config.toml
num_hidden_layers = 14
hidden_size = 160
num_attention_heads = 5
num_key_value_heads = 5
head_dim = 32
intermediate_size = 960
vocab_size = 735
hidden_act = "tanh_gelu"
norm = "layernorm"
norm_place = "pre"
norm_eps = 1e-05
positions = "learned"
qk_norm = false
attn_scale = 0.177
bias = "qkv"
tie_word_embeddings = true
parallel_block = false
init = "uniform"
init_std_qkv = 0.0546
init_std_o = 0.0
init_std_up = 0.0546
init_std_down = 0.0
optimizer = "soap_variant"
learning_rate = 0.00523
lr_mult_o = 0.99
beta1 = 0.95
beta2 = 0.95
lr_head = 0.0111
warmup_steps = 200
schedule = "wsd"
decay_fraction = 0.685
decay_shape = "sqrt"
final_lr_fraction = 0.1
batch_tokens = 65536
max_seq_len = 512
doc_mask = true
train_tokens = 219500000
max_steps = 3350
dataset = "wikipedia_en"
Each number is 500 + 25 x the weight over its row's rms, rounded and kept within 0 to 999. Layers, rows and columns count from 0. Numbers have three digits each. The size before them is the row's rms in percent of the matrix's.

# layer 6 MLP up, 960x160, rms 0.204, rows 303-389, columns 0-79
115:497522499503482490468524504473481519494465475487478498490529475471509487503503557463516486487527491451483495498486492503458483524448545528470510476548528527499471459507494469490500518501483513522474478493478522518486557472473518495506517494
099:532525507488478497454505477499487504507490484496483499466497475542465491470480541499489518556533481475487513482550492496480516507524493473529479508491453550497513512466536524445482468462505461486492485467487522514489432519541517494463462520
090:518496471518503444437476491475482550511449514505513473507509470513505469482473512506468522483506515479519432488518474513487507455493494494513506529480488526516505507483510493483465466517464504459506449505488522501539484479504543511512491514
099:526559468451521489517471494465451508447476499466494495532528524488512490510508467487503500507534483527495502451538539492475496553476507441523523522534474497506512478518531508502452542520500512449485526526438533490522500536525477529524456499
100:497561521523543473428504463491481539507486511512532508527502489529501541506482509507494512481512493490450487522521501495540510479507508533483483517518496474436472483444463528530510470477528514529530536515549475499441499465485494509500492495
101:491485554481538432474516496455510482508474522505576525502530545463518530470495487478536488468507495496518480500482501499477491487526475485482514510507517531461459543503498516532464533467537489483455542485504512515477528496508465513502568534
103:499527483478517488494482473505482503509530507518480538493531474463489509491498484495521507533542537517496512480531454535498502482503493499515486506457500524533479498439553513488505530504473492512493522511525464504519527458502544543530459456
090:574507500466501538480490492519521463495453481456475487473490515504503497506511452452469503476482463503512581490492550536517514521506473548525447533499473524448502518488461557522519539461508490485499508536504521519510502479493547494453481515
085:487501465482468471452484476505511475466473445518530473530496558480509532463506508517524507558490517483514515485485463472512508512522456501483498497486525514527511490479503528514514497522495469496499494489526476481476492474506554500465490522
089:527509499484502472502471470460505531511514482531515498508491522466522526470503494482469464529517522473527530494521564512498500464537452494496521444498557481504524501475514448481491463496502533540475479503483502474506437580477501507486494539
100:465473482501547481491495520569524530509522533499469481483438481488480501499490495482539504512513512518523491441521500506503543499496471441539506498494472525493471522487543452523534496466465514514493514531512483518487498527522521515500493487
102:524476467504482470477501520462502465491501524547486513490474503492529494545469498485552513533547537490505524456524494529516516543504488508523478481522502515464500476501460498492510479535487490522492485506507543493500526491504516455477499480
090:471515539520549528470514512481498525499484544511517506555550503503539466504481500517479491537530453529494465458506501498485496451536515516561522433505494490514485500466527487520496471533507471514507458498486459486430492504517463484514462492
105:503449483519536511464502508479518529523497521548519467475499467447484531502479503517486489470522471493487504497459518485483460503495481500504522519508545535519511484527485471492501485505469471531527520460512456479478431496548497508464500503
087:480504498513547491461541489520495515483489492487481506474491501470516553483466473486486507481481499513479492466507492495501486500530482463521529539509530519512472495488502496453506551521483464517530530511466515547523486475488437513461513496
107:453498497495509468491503541469503544494489515510529489530518536511497508500493486526530489511528498468471473538515510520477502549471492468519526487495512490504486478520494482511482507458487531485466497518489485505493474517527482533518506551
110:496504463493520495525531515480478523486485452470478458480551504506498499504493478473466534519505534531491511521498518476491493498523507502514492518503506518514469537481505488496514454492489485466502444510454499474518451496490498495509463517
110:502488534493507514570492548525470553493478522463498514482497455478469506515506490466518508479516490492500484506522489510459522507482533458538503490460498521500471503482489475511520498489481498523525498493525502521488510467492538505499507541
092:512480502510499484495453495536500507486490511492459506506538511475476525546487510484455470538487509536546485461481443529514506511522521521557512508489517509541465522520511504533503472497512483507510489499467525522511473514539469497521496512
094:489481508511496447482515534506484550528514478509485485514489499482446542439530543469459513514510483514541504516476488493468443499496497491459486510539455471532507521474482509525537529528518511536479495522500488517481525523541522549525501492
086:518525484495499490514451520481497525480545536466491559441457480458488500502505473428454536483531477517543502480541461515469518514503468489471559519532508526494486515509506543498517512492501502499522544502497495469484530530513468524486469484
102:500502542533478475521522472534434543509502538476488492500553538517508509497490502512536496514538459523488519471499434531510503472508460511508478482455515514490473497482512553491524497490485506503489464471506550475512502511510505478512477483
103:478490473504514475493522463464502528499477525507500516491513464554479503478509495482485524487503539479507522467493495529462537507541516507522478502482533464473506500503532514450493513489498492490488481493552521511528457433530498450477501504
096:467527485483498490489522506501513500508504538475504494532494469494511469501512482509531537516530511499506462456460510500528514518478465513551515491486562517519499531496526500500463474481490467435510525494499507484526463507495500491552494505
103:500492519494533520470469470492494520528502529510483468544491515535546476484526514481505525512496540535504504534474508462529508523502447469510512493504516523504477508517495541463504494502482467480500440459446480478474520521466514476501525520
104:546530583509523500453499548522476492541500516474539458503507486482490506550517529504535506486493508505496505493455532503544499471488524510465548483484475464530462476494541493506529491473488537536479480534520537477524467463528504459483513486
116:482499535517446477482479565512458504466455513522548540491482493478504528469550467494478522462472507510495506445515523512519518468471486514492480476466541492485512487479497475474487485504510491531522534468500501486475491488457490496521453541
099:462452517510561496493521476519471453533494471490527471463504485517508485521505468447462514494504490527525486562502509489502512477548502554511495484491520490488482493506499465465536473472500492570544475439493548479548499498502476498519496480
093:493492500509422498471478499492473499489539482529433458476495491480528528447493480516467509502482477470516458524514502494503503498524516508524465504497515497483502490510530531501508515508509488519498477543489528540506495489510508509508496479
100:504501537465498506543474454496470492456523529457503530449535521493468461455549527527494531542518515494494527532488502524496506497490472500507493483491505545503491519520487510514513475499504504471501536467487526476486532451481497512522499511
099:518471482508523476509532516498508541440508483484521520453513506444498482509512491496472444475479478518527501473471489517465470506532498498484469460506474517486499528515499518558495529498477514512538504515484534494510466496504521498465423523
098:512520485481487520530548515460454470516518456491468503517482498493508533529490494451541499524496539508517495510531521529533519490503507496488483518486495466511471497463539514512506493521501483535444503538487489528467453483524484505517491491
110:506466537523503523462490466517521492512497492504514476554505475493533512486429484503499495507520506466507473553507490529484492496461526468496512531497515491506478481521541480470509498533532471512509478523493513563480465471509508523534529549
098:501486498465502480537483480513524507510529502474505465497502486502477515532527483452471487508537495489512521503479519497548500483552530510443534500447537479489502525485532520448484467498511540514508478586504485515504476494529523522521514510
091:514489504513477484512485506484488539512474435505486507531534551467506517485473488490452504516475452481471455484486549549488524466502478520470490503495514481522516533504518490498498517525537488481536497506491529466490450507516468511462508498
090:474486523512488463548505479503488488448488498518541497503508536487507496516466509510519503442504511520481502485457475501504532504513457531449497534480528498483477528493500454492493512493482541486503508501479475528479478510490485487519487460
091:496513487468456567525480517497500550504514531499518486520517465487491491477482479474493509459536504536516526487497540488515458497536513502529446504542523455512471468502543484516507539461526532545505542493475520537474495492477466482497485488
105:470485518524531433488520547497468519521490499506501509511495484524504545518470493458504517501501463496513480486523497512522483483509559526530521470492499503467475515508496487478488485505466495536533507516499543535479496535509483533462506466
059:480538540491510525532455492539484491497536451495476481529501471496530485508505506478526510526483506497498529499482517495504535512561496504508489502495473465486490494506527476532496459508517490450539463492530542462491516490474470508547517517
109:524487497502485481480456453467461517468512532490535495510508514526496479502527486471462478492535556504491521479508440483539510471467460502523542506527500486480484500506485567475471523527541496498508464463541531515498500455489500475473483454
113:558488480508486530483493460487534526446557478540512500512465508470473485519507527470478499477495480488491491433467525480487529543487525526468504498482472469504473508506465504511478466506472483477472510505493495557495518482481521555546501490
103:475513501523490488507504490425496484480510499506506496519503557456538451507494503520520524538507452526485510531451499484507490467496483538499494461512484521516498522477457475504459525444493514502463483509516512479533514533469505528507461500
103:473504514480479473491516537485524534484489463550548514484496471497471495493540508500498463483486489499529550461498490494458493512496510521483521524498506510509488527492524484449513504472474481467483505511502486492464470533524490541556477513
108:554529503532514508440476468485488504519479497533519529471495491507517530543511503492485506426462487515492515522473496464470479507528503521493523517491529513497471489486498519537497500521541473511548479485485524498507459467525517498478509475
106:553470505497496493530525500540523504531482480520522487471493498511532484511452451493488538500552529498477504474505463490497531490505515478445487483515518515486495553518487498519430511530463495519499477538511534481462499487489538488500517498
103:517470517506486474536526484500509570495478537466492457528515514505540519479536524519493497502422545504529534494492504503473449516487493473494503469483511531480478508471502515520527477499516547455489525521500551476489495472511508472521502497
081:553470517482524460468510477470518491510486512480512476500525513481510518513463478475531457534471534498481489516503476489530479490534445490477534531485515559490528537518508493517501516506503500480457549477482462464493484518472507538517476526
098:486519544506477492494485500424494505488502483481526525541497482484550481532491485537505493519535504464490549509500473494491493539521553476541497500513571523487470529515504458480462519514495499480531541470501529477503504452484493500489476502
106:508507442466521513484474508467472527552517511537509500509500536495566521525494494501465535506498513450507538528501473500496523458527500497507568485501469479478509527483460522474529483551481499444497519467456519493498499474535463486459462482
104:544509522495546507494474493469499521502507528489520523427494496477548506483492467520506518522484463480479544508468513490548539445491482491486491483478497511481496448451525552486481510542500512498497517527488502524473505486433454507534532536
099:528500521483466518515445449461476497483490517492542468512521500549486536483502475535505504544536501526514521493475496494493477482474483542489529541514504477502502509521486491495463520516511498505514519492471508490459546470427487528500518471
099:518499468494519494499522544489528537487501461433524495514524520469561540550471481461525487493484485483508512486509502486513518543458498496487522487515501499464508490530495521504501479488499562484472504517491457494502457498510474479506481514
108:448494491466435524508496501504534492504512513447500505518514466494504534534455518486471509485502468498530542511507481505508520482452457506461498515486505492523490496479490545526543496497526547469508477519458510546538475531499480486493522499
094:550513506536515481538555462515434473496503460494514538484494447520514528529500496489556491501506512495505539537539525473461507511518490446457486519509505506508496471491472514485475504498520481519502502463514483526509491493507503494525493506
099:473499488484484535501501511525494443513484486505500500531512467449479467516477477500521500519479524551487498538496512511506535481484539491529520461475463533411497572518483502476493501463482547525507492503510515507498510491453484519497510450
093:484517468487487509511487498469464510522458465507521558509512451529510492480488489471479503528524484520555523524486484508529479505449524535475523523483474463523516538501539529508512511487530501503524497500487526500479506501500489519433519544
106:485520472508481478525489459504519481496454497472528492487495513472561477485505521465519545539535511513508517452529470463497486499552523481486509482513522508508459502496527493501448534541488471462517515479468513536528499472488545476470521505
094:476491515449446527482517464513515508519493495466515491503474511485563485497529495457444486484468522492489492467568480545486541511501509503505480512471536525475509550507526495493514511538520498482509522514475474468507474517502452547511505512
103:504459511477518480487482516513462530499490504528491494485499481472479535529467506496480533465516514520523488494463505516542487490492543519509488498540580467491462487522528432465468506497466472466519473500515477491472506512489496475504470504
099:548503463519497516473510512507507475484462487533440510517531488509508532500464469493516487536481512501504530526497486514496504526503489508470508520520540515478505455471497532510549532540513524522505494489487484515517470478450520447492530517
103:476542501497467518522528536471485506467474472541523473528551494528507472481484471455520459505480496490492488511502505492513513493484509531493464484473512503503489546464514494432499501475535503533507468511497510462521475514483534505465489504
095:519530541500519515502480498550535518527480496463505461492479455517505490500528518463507492470536555471521499456487531488487486493532513530501493493519528487434492545485501481508492534475560489508472499457522547494516491517487487500518462499
102:526476540501498501444514510510518510455490504471506490485489444541538526527513456478520500537515485497537530489510509515448489530496505470496516537517491502489465498538512488477489502496493490506462517492510476526475480503516495476472525521
101:506487468532500470509492470450475530513484469516476478518527484513539520467516500498534505507502464535473502482469494461494482499487516495497511505502508549545524465503483543474470503480503493475562519495491490540473475525500510519504496498
097:520490484465436504531509535498509488457493510489502472490476508542508507562507524524506498468490439526450541508477493505489522506472466499520483498495521486490489523511509526479504524489511494518508467512479498525497435500562514469461516508
103:521518494530526500512478537468510521468507529538476499484523508523553501506477489460514512549530479489505461486497484502539489496548487490471545469504527542551488511483499506495483512498470527502471481465511514479488470500507499514470469514
105:531462511528480496535506518489512517487459497522473530513497500464487526485480481494525480485483470510524503516506507510446502514430499487466486526464468506530518499462509505525500509519515511519549524541478541481519491483513496493491513545
096:517542497548469469528523484470507466511539531538558528484454523529489509503517514489487473491524533495530486466477479503477530509486486503456477503517483481513455548491505494482479496480445488483476475471479492529497481508484484500475478552
103:552496456494488493499520494479491509497502480494518511510514469514437535537484479480484498495529485482506489512498501490506515510500524476481529466530461517519557510551524510499474473503492464493497447532521534512497520520559493471450543500
107:524545555495512467478509489482513463468484507500532493491501519478530497498498499531523530458545550488463496481478488512491515516526488487503504515470514532494489523487471511527466476527499471509485523489464478464550481513455518496535516467
110:513517464524518491490437471462473485510496482499527523486515457494488490498495531486454460533498492495469541489480535473531471539529546496505467456497493556502524518501519544469531491472485507457485511478443569478502502498526511530508478497
102:485521469488466471519508489509534526510517480509512501503505491517510517518519515508517543504477467577482474485475486502541536510516531457476502484511482479477499483529520503531473537499492492515530516477516493453507467499572494485557560469
096:507475513497500506444517539474510508486536483481500465533510522482512476502527487509502497452501496489506526514487512491484475487466490531537541504517463517465474535488521515508479513497507457539542540528478582529529471494472475507516497519
094:509545488458511523482500482504501511514504449497430439514517482521484509459467446472478477495508507507534489509540465465507533442507510525504551535475497500491507497498509540482494506513534534553541486526486472518543483485541519511512513508
105:520496499538492518507470491486457462518517522468499482456514530523516509538517484481527513512492498464444514482461570507490474474519521531499479480483520538472498468483525508485494541495480509485547472505497516500483488457511484484480532485
085:482535525491482502485486513463492488445499481447491486480491476515497558500508482505488500451534506517504507485553541477525480513489468484501509476466497514501510534489506518487513489493505506559488522533508502506502504478465508551515529471
114:537516512488488501510470509486507506518477523486495492494505502550504498463505515486523520471484471541494480478455543503475498570492532545472525441534510487481450491514539518479523506535507524473523475524542520485488512507491484541525539448
104:502517513515524447520501475493505509483486471486489516501489470501513503491461525514524475563494508524466520564457500483473529461513480510473483465479508528498516547528511484555510540480521460476515514518545520485498524536469474505544477492
078:494508509474504472534493528466508478503492508498540489493512528549497473528456499500482485503518480503498455458461523513485542466548478478478478525494503549483494476514575471521491497517495510477476502508490510464503472544479549482482484508
105:539476472476449432527527501436487522503483483496509494509482528511505532506498538498513479541516471501479496511520531467545530511514539510473473496505520497481483480478511472537504498481486479487515485514462512462529499547543529475476455487
108:512470497511535488498481480442437518482427484558495517497529468524528522542506478529426480531506505484476481550548458489505498470504521502516495534501475490499469513495514531483536543517507517536508509518528532500486498471509478497513492516
098:541483460462466456503490524460529503526464537482538504513535503464484538487460465495512499481467495508536503515459501511513466505474518488459488505493538496507497515498480508491490548487497551529504535470500554478474510509460542505495498461
091:505529493470518505502511507433500521519527531508508498559444473515509520449525500516519501538494489515522488514472484492519481514485520532518539498522513476511467494488447508455464492487505496461483453515461481524438502481531555479507485484
102:484534511506475485505473481518482506493499508534489443489493525458492585496502495480496544526529488485484528480554530447484483445500469523488519502511503528492499473520509497495520485546509505534484480500449538510514487505498515495493478480
119:495505492528509477541535484496457472484499478510467472438522509501499567529492525485489497496472500532502507474493491480506488528463466502498545510492497506477507494451509510472485515507418526519517502522527518469464537539501474515552549521
094:551523498518523453479546487437493538539443496488509498488511476475484499503508504457471479519497515489490483500501517497483537506468507476486552530485499494462501513467494487537460528475501508494541504494486548505514453514500495492477523503
094:513464499488511472504529541533476485544488574507514503506511496465489512522519483477505493525510482542517494445473494498519574479513499497493493512517529521521501513501529509461508466535526453468489471492519482485495464536520533523481512535
# layer 6 MLP down (transposed), 960x160, rms 0.175, rows 303-388, columns 0-79
122:468485496468513525543503518518499456515498498492486506498479488548533467473474538466479504504525527530495490475535513521508517537519498547521461510546502502475488511544450493481480527438485474512498528460531444511483469504507503508442481497
104:531517486496507483505514491486508541481463515504489508540483555529528481499495509448515525467501477475490493485475512519479484523491492456486488522537515473497498507477484505478530487532538495558465504480550511475446468513540497453492482544
091:510528457509530479516492510487464460511535501527487515500526503490499520525544518514530509513514479511504525477487513512509452477504538494516478509492502444472528505558506525520506531510467481480533473539516464472475480502486470499512489541
113:508458520518545519454528521511501529508483495552485519517515501490527563470473491468493460495464539488518522505513491517520513454504460548545469508532460507500473471500485458412487529535507516525504515490524521505516497517485509490508469479
112:492484512502498500519503487483485496541495505509490499487457516510487478472453481540474502456519493470496483503484493564451486435452533486513494498540484472492495512513491474459471520512443458481515518466477472491530472522490490485486520486
101:548519553464512513504460453481506490482520514488502502508526544477479509499526505490521482445511504521490491509549521506506465492454494495504461496519495461500509496509487485531440497527496451471490499467508478496518492481524500510509485508
102:492500534524528532502527495475437509530535482503515471506522541525468503493490499494489473555525461494495492482509515530481508498471460496503465467501468532469547527531514432465529494471505461538556538474528488549462503489493518469495515515
097:470474467520536510486501556498470517477492533530483516506478487480539505493482514483489546502518496462482519493524491497475485467460463461512489510496524487528488491484536508491527487546502489501515514480505505469485531519495530543520496498
074:532547501522456521501510484501507479502502515524558507497502535487510441481494455461463488478490488511463482515500510475529534471474483536499529486528484506497510508526531479493493488534488501552485501500527487542478492493521496528488470472
091:513506488482494466480463500455496478480512502497486534460458471517519503504506487540533509498507437541505516468513509549495464546514514509468529506524513473525479467472502507457495510522531535494511538469488536535476509502502506496531569494
095:475482504491465443482483485482463498530506502529469519531497496512464491514482504549508513474524523486495512499493469449489504543459512484501493518465464434503501482472469496472496535481503478504559512500518466475520513517539495436485507503
100:501518482474502471503498552496483498494479446514502546518486460519533479540469480472519524547499502491510521528543540485515497498520519530455488477483450474488494528476517507483530480551496461503535464452487516470534479491488484504475495484
095:486465504482451507504491482533505484540517482504530550482482501450490522527536525509525544474500489484470511497444488537486526543489496511492538518504474519532509453519530487481481453487477506543506524494500537464499492520502534495480474483
108:561474496493479524483500511506560492476473497503503518472481499488530489506485493546515496507484457544517485498476502527509512521525497504542492488512507521497500487551495485456500497492545523490464502503488502467505466586520506480525511527
094:487468525494471549485463455520450491536550476505515542530506534542520458456471475512500509523493500500509487505497507499546510470509491525456521491519509508488489503530526452489511515482497553522504487512540483491500485486543524479508482511
112:484479522459530474503519466493502504501498505451538506541499462511463507502524520493522549468502493529557486503490483497476493517460481464529459520493501504531461444543501479514525502498520502462474455479510510466516524490464475502508507541
107:477508480520536503517499522520500486514522537547495492488496498480546504459459482484501465495477489469540501485483479480498520507494496459512478481501467496514560520506463516493543533533540504475527500480495516545501497521509469475492513546
116:509562521513560456513471469532516471537497503487506514432503499493493489533488546510486487506497502474487493463478546527514478518444451482509465483523508453507474478525519493486519492484500452506486516512529460508488474480485470516524464487
093:476525454477553507508505514477475445554510504489452488444487552513431485453488496537501463466508459493455514471508511461506493518475461486502505486504486518459536511491500511498493512480507527476516495486470479523481470508463511466513495499
098:505486493528520489490476482530486484508487533497496491515500539492477457556492491511474518535475483458502485548501499505533527515525472507517480486548500470532529491502523529492515480482469503470498473489469503461489534507468493549495490511
087:505522471503539524507488486485477502533492504526492521470512487510467492499531562500490464447508508442504490478468459450500483568518461478479489503545493503520533505459501480493494476526450538461534505474543486473486495517508532467520521500
098:516470561555490496493542483495495473484485517490467475493491487495463521513502489484520556493495524510502505497492465519516477479504509490479484486516479482517514458483479495515521437462464453515490497488531513548521526520513508488446494524
093:510480507466478495504514504471504445459497525449522518511510522476518455514496458459492534518512510469507501506523512544473494466503522489501490490494481473501505446489520548560486492507483501526507507516486503479524525494513499458513516502
104:515496449546504488496520552553490487479485519520553495492528472514493475527531506479511470495456530476500499515476457456516517520528456438520496519463497480504509524498504471479526496516513556506485501460511503491530488453508530487498478508
109:472519448498507487500509444530493527520507452541496508525486526499525507496484484490524478520480496473488498480496501505501517483510509486502445507493450517461518556491469466508513500459521505499492500520479491555476458501510471519483530523
102:501505518488527528477494511525511477497490491522514494502497547508487482499526515527501456470531541475493529450542484499511511496427492505523492532525474500552496550476516497460521498464497454491535524484526492477527470520476492492553478505
115:477500507475468480484493519553486511453544506554577479497479497524490480515521484490481505470472516466496454467513477537499486491469476524472498511487522524504488499529491489491523514475526485541493545415493500485483506510483492484494495543
106:529522512461501508548485463519491491537520510503522485513498470509507524461451504492557480501518483530494493481501491502499497476476476463519515499559487571467501554505504506451486505497477490510541526504515472546491496452520530509523467533
092:547526522516581527538511484496514456516481527515544532484507514479464486523502493474545545523504459515520523505485521496496509513506463504461492521506529475492483539462539529459502501496500474471479487437543484469468465486476509505494499475
102:512526502493477492552467497523510494494521483498497549499511493487508490510468473542508519507523517525455473541534463498510481500513474466505518522464490518547494486469553468523462541510501508499488499509474486553503503509518455476499503512
098:487483476534491486512524504520508459498522495527524524488486479532465496486508500535513472502499519461524491504520471475457513510523448508519476493498519486470482486489531474488511520510532494510539508500486530522494503507544549537459484516
101:536467537515483459508532498527580528506537503508528524507498527533497441493481504498496515504493521495490516456486510476492524546496507500536510526529474516483537521495466522486480475519490545475538533499559462467499526480491495470467501489
102:516484543490519507516468500561500487456528518502502510490487494444513539549509514522477481512471552474525465436506494449494516511488501473537465490467509524474490514542474445486461497509473498480531551490498469472496524484519486485505491496
088:507520519525502494502560478527519493514544536477533510524478519475546527494557483546506536508492504508498522476482489469502478526476508542516498462502519495487464491505529505464506547456493506479465507510496498484516470504462510509467523498
088:492532500502473503477475473541494528554553492474515528510513469477508493475493478559539536547508535462507515505471507499535510489464459494501533517555485480478502504477516505494514500483507520501465493441506518485483502483486531505536492508
078:483490474514530478510474499531486525517502503486533530531486536506520469513466476502482494440506525463474507511517505520462533514445495531542495494521465451460536484522514503480493472511448504540520469515508459544510491466494494505501536491
094:517520469479519548506537496462512493504491517493478533495499544493486536505537488489483509515493463517507475507462487489579482504524463538541473461509490526511543515527533522514494481523482536476512514522507477461528496525486532543495535514
100:526483501495469478491508473495524514542539497476510450505552504547476439502451473480523506522471512512545520530497516510456479512535487501497473494493518470516524486528498481498457486508525499483491550520504530527480504520493523490495556519
069:523491533483460474554547511515477481512522514505508534529526502513474488476472542492517535474472461524485471489517498489477518497509465481480524478498488504487503485516491495478503511506533476517456530538524451540511472457512523456499515484
108:539488506474481555444517494513498457511504475463521553513510456505508485490460479523504467475515494500512507507548509455455465518519518488472506554500525498483558523514504515512453517486524533467481476500488479478500479464496463470503497541
111:507493495463498525462522464506493505508464522504492532464505514493490522463482467504488510499515521481471540512494486457498476489478517497495485494493468521497527492471519491531481554515471552479532530481508512480517483532526523499514530455
111:465478478520528522501553488526520506507534494489549518519509465473495492500489490481503524497475480481491462515552528516490521493529517530479521527497497470466521497515471504490495524495546460492523484489477517509464525522487526559505460487
099:555519493498520466506526507522466499529477544481473531524462501520512542479493503480553480524484488494490536549491518508554486473526499488540509488496501473482490518511472500434472512446521485467529498499475531493502541492477517509464506485
106:508490502487507492484502464494499476579500524432541467532466502472502470504484493512490502515523451486538463480503498525453549487524438495526472503504500508514500474530492459498450488496561443524532522488470469520480517479503526517444489482
107:509489526515475508520482528486471496478572492496507499510489472510455489502487502472506526474483514515514486459490493484531493545499521517473529481534514503449522478528471483549493482477507473487520478495522526511484510513500512473445488502
100:488457494540491542507501497485461522499472531489496478554487497480491496510515519515532521509506528471506473526502499522530538504413476421509484498470505510433539481509530539479482522500508489490508498513526490502551477514522502482504535514
066:527541526524483477544492577492497492486554540549498506518556514489500472508492532494440491462474514489476502488532524471530541484507504488522479513532510486483492519519536514505497531474525528505472503513523509510507527494476549460466534506
091:471487473529513518488519515495473499503516507489562491525578478497464502509475539512505459485430479459490506501475449524515484501511462470538467516497489460489519495455470513489506507492516495476502492498504534527473534500487502512473512456
095:497508473498544571515494527518500475534443492532492501446490439456530459490506474505478517553450498477509516479514512519489473529498490512527440531522537515511477487513499494514464550497508528531471482507500521512446520518464509473505507527
093:514508485497471546477463548491480479488528480533492564500512459511506476523484498471498503533448446469513530462495503519465500498515481456483525518509492491472484487479466460512485517528485470496519484457530499490507518470538445503495535453
103:538516520497521501510522508474494524521504515485501539491511484548473496490505455506506487537465504475449487503517471454460497479466458488547524458477489538515544495495522492482469519543496545484515496496449464514494524517490479563517504452
087:489512506519517460536505516496530481512497486505495487493497504522498488509498524510469483520485509456521480483567514498453490424465534476561424480515502524474498470515485463493491484485463528497488515460547467480500508533511546460510538458
110:505487504515515530554501529538487519484491513481498475515505505555524467483474510504511482527498486537509523486504427466531467555477484462465528502499463523516505493535530496482504562484505522444477478527484465497528482528484518487499490474
105:464501537506500472463448460509522511506476506481517461496531492499509468480524451527501484498485480515523526484481510503533502448511479523523507492508499489509533476526513439494522498505464546491468471527517525520491510517532488504503536502
099:512488492538513487469494534454506535525510504527491492508546524548447547467550461518472494507493515522545487489510485518507485498524487518520473540497524507531552475493504478470503509490491471498500483550536479523501460515477464499464527521
098:507473500516445476477485491464525455466489544507513484511503498502483513513541506481488503496495450503505487517504514491532475500489460500517480514513495455472465476554476472509486491495533509534549484470558514505478474528509520507505521501
105:516451540508484543521448509528499473472508483486518484490494498516467515480545475507515487485495507508557467447503522493495503524510505493522491494494541456459501496491532519544509527526508501507496536477496508481470530502538471530481504528
097:505464486488533475402453509482501540492508548518542516500506496499518493483511550491532462539487502506508485504448531477482498451507468486523479512506516504518488489506467503496514476471507532460510529531510504489515556509441523521522510535
095:469481499521534492516518556521521521548493465492475528476491502506494446479441546523518487489499515511449523508489494473512467535517482502450452501527516526526468487470475496512505494463486477534557544470500490554505484493497506486481497482
101:509490518495498463496519540493482491496520537467490489497471485507481518515489490522467498519468523495504505524456479482517538510496560499519535540498490504491478496478503497511440510528515480520478488498508487509447512503493509521467505500
113:489499490520511504470505500545516447543503485471466488473514520462536475537488500494522491510445502521516470458519523509507507513491489522533507491513475505512520483512495509465476499496522479517542572448473578471489508542518508504512473527
078:482514480533493518476507504506506528515521475489509489513517466492477488447514515522478485554462495494545495525496449468507534463500468499503487511516504485469530509542558501444493530487519498533471507527503512495511527547497498512511530512
099:472531513489478557490509498478503493533497527563507510481485523516500507511498505492529464510505500479522526472465485520507464517474511468508514462496536465516497451496512498519495458495512499496492465564487489539475454480502483481548478526
108:489461470495517497496496481494509454492528544511541529527513504459546557541527513495510536532515494526497547508469483456528539502491516496479478496520455509485513499534517475536523463500519467486522487481518510507494545510477457512486500487
108:507490483507530486479472501535557519543488503494501497475516544476522513465455471484527486515486505536528455472488527507510467526514512493504482497488468545495499503476458519506470533524514526491493511528529507535483507500519505551515506511
105:453491485470528506516497525481469498487503438510494522512504528537460520454491496450520518504526522481500508484508482462502495527458482477485514518510476474465455470537545485508483507528510475513506519530515530495459485521523445525511521456
113:460550458505487458483529498491460474489493514514492507509513528531462453446458490505497461541503477480479495521526460448487480524454517521505481526518509507497541510464531488474525548512508525489509472506512495543528489492486475454495503480
096:499513515504497520495468472515503536514461456490479508504513485508502469505534498501475519477488527466480483509529495472530481480530509497523500461531532500531517496495484484508494510525529509513529503554568523502546472489508549492514519451
101:502443477475475479510523491506533480446506472487491541452504475485514521501544460545518529503550503501457525531488492520518494487494503486514514482506439461462523470503476549524467501521502532494460488512467501473503501508519526477497545471
108:513438485501497507538542513489500499536556500523545501516442470519464515507529490527485490484502449507496470480497474460511504502506508553504497458511549514464513516501490451470503535461516468510526450468495470492487487531481516452486514490
108:512527537501562525496483495506468558477532505473492497487515498473484477497441525463498493480478454503487519510501522523485491521464466499513516503470451495528515481519515528507463522514525493518554532455532481507474476521486510492504494461
100:500512508477503495509496490476506485526488498505501508521490452475505539487483534488496529435517527474524503551544464462511513494440449512464528485482538503468497505494496481519523448528501444469519521490497484528506505532503515488479524455
099:510475501489513561493492550496503497475523522528522538486525448513447511507501467487505478489496514484457498438495498478523494486484511472539517521495459496538462492501526503491524509507512484518522517497470546483483511487442486481500498454
087:492475482520513509503512529478489493510487470497486490502474517491481548489474489538513520519500472504464535475474532504465490547504446499526497484569522489481522526532443488465488492483511501483504528534518456469520509518505569510517535530
093:527487538492495521474481505485503511533517512507506499528471499516495481519509469470527511484520469513463487508476487453457522474444553511513520502522463526536541488531523445522502513485515488505480484493513510526488528502479464547480536482
088:477483565533476531495476512550492537504521528484491515473499480513467448473482510480519529547504485540524525482497510517515483519463507500515506491516464531469500429489492509503494538460506509466457479503469507503540479553509482475467517500
105:458532475523508489558493482487538481513471529478504506498524535475486463541505482520493510418487458529461471493541497476503499494461512481470493476501479516513496479518498494498512495514476510485481500490538527508519514558512492520542571477
094:513503467504462496491503495484521502498486465488530479526526558512472509513510526508489547526467501486519480490532501495480481481493508496441531520511556459475497448480496483506560454522494540506463507452491513518508459547536525456499466499
079:524479522490509525492539501515457458493499489469517474505548517504480504474522540510536552535508506535513523478509502486499476500516495500490505475546471490518505505475485450470475494473478478488549469498476472516481463497484515515539487513
111:494459510507535491525516468477470495488474492501492476466477490485459541488493499490467502537512487495518540497568523491505483506509489478483500537507512460489518477506529540526482473501504486498502491471525525484509561544468479543473498478
109:572517490510487486476500500484511477436483543515473526536507505459477518504502486530519504551495540515494522529468521523524509542502464547565519481532541557500531488474477487507537489505480513425508499498504499467472494518505497450504505515
093:496498503466521525509499517554487465464492533525501471500519514517466495512477501470501505517470467517486520494515506528516527501432472472501531500570451521480523510483501499473512464527519466507512470485500518526543527490483515528474453516
086:452498506506488482532492460529507476464535510544478546551516522510486453494524481473494558487488517500479536533487495482492475515458507465522515506504484497503481534551485548510461514470519517451459505480457480547515470505554476496467537501
099:516464505483464525486513464467500485500480490457506515498494480519522500512495482464501502457463430556490490513517497504451529500507505507529497503558475515504510524489471474525463508542509469512536517539490441488539527483442517494482496495
101:498513470439481535524500493496465495456519505495510487526547468496501491453503489489506558493526470511496529506541504476519535518514504513500479487511496484534528504502473458495503472492518482551518473522457497521524521510528464486456475497
095:477519512525515539497496508536478503486516532487493495492511499495516535494538486506512536544483495473536432545488499505476495479513468461495487453523510566476480506518551474523509475450500518521490496478490485486507501501522497473500461487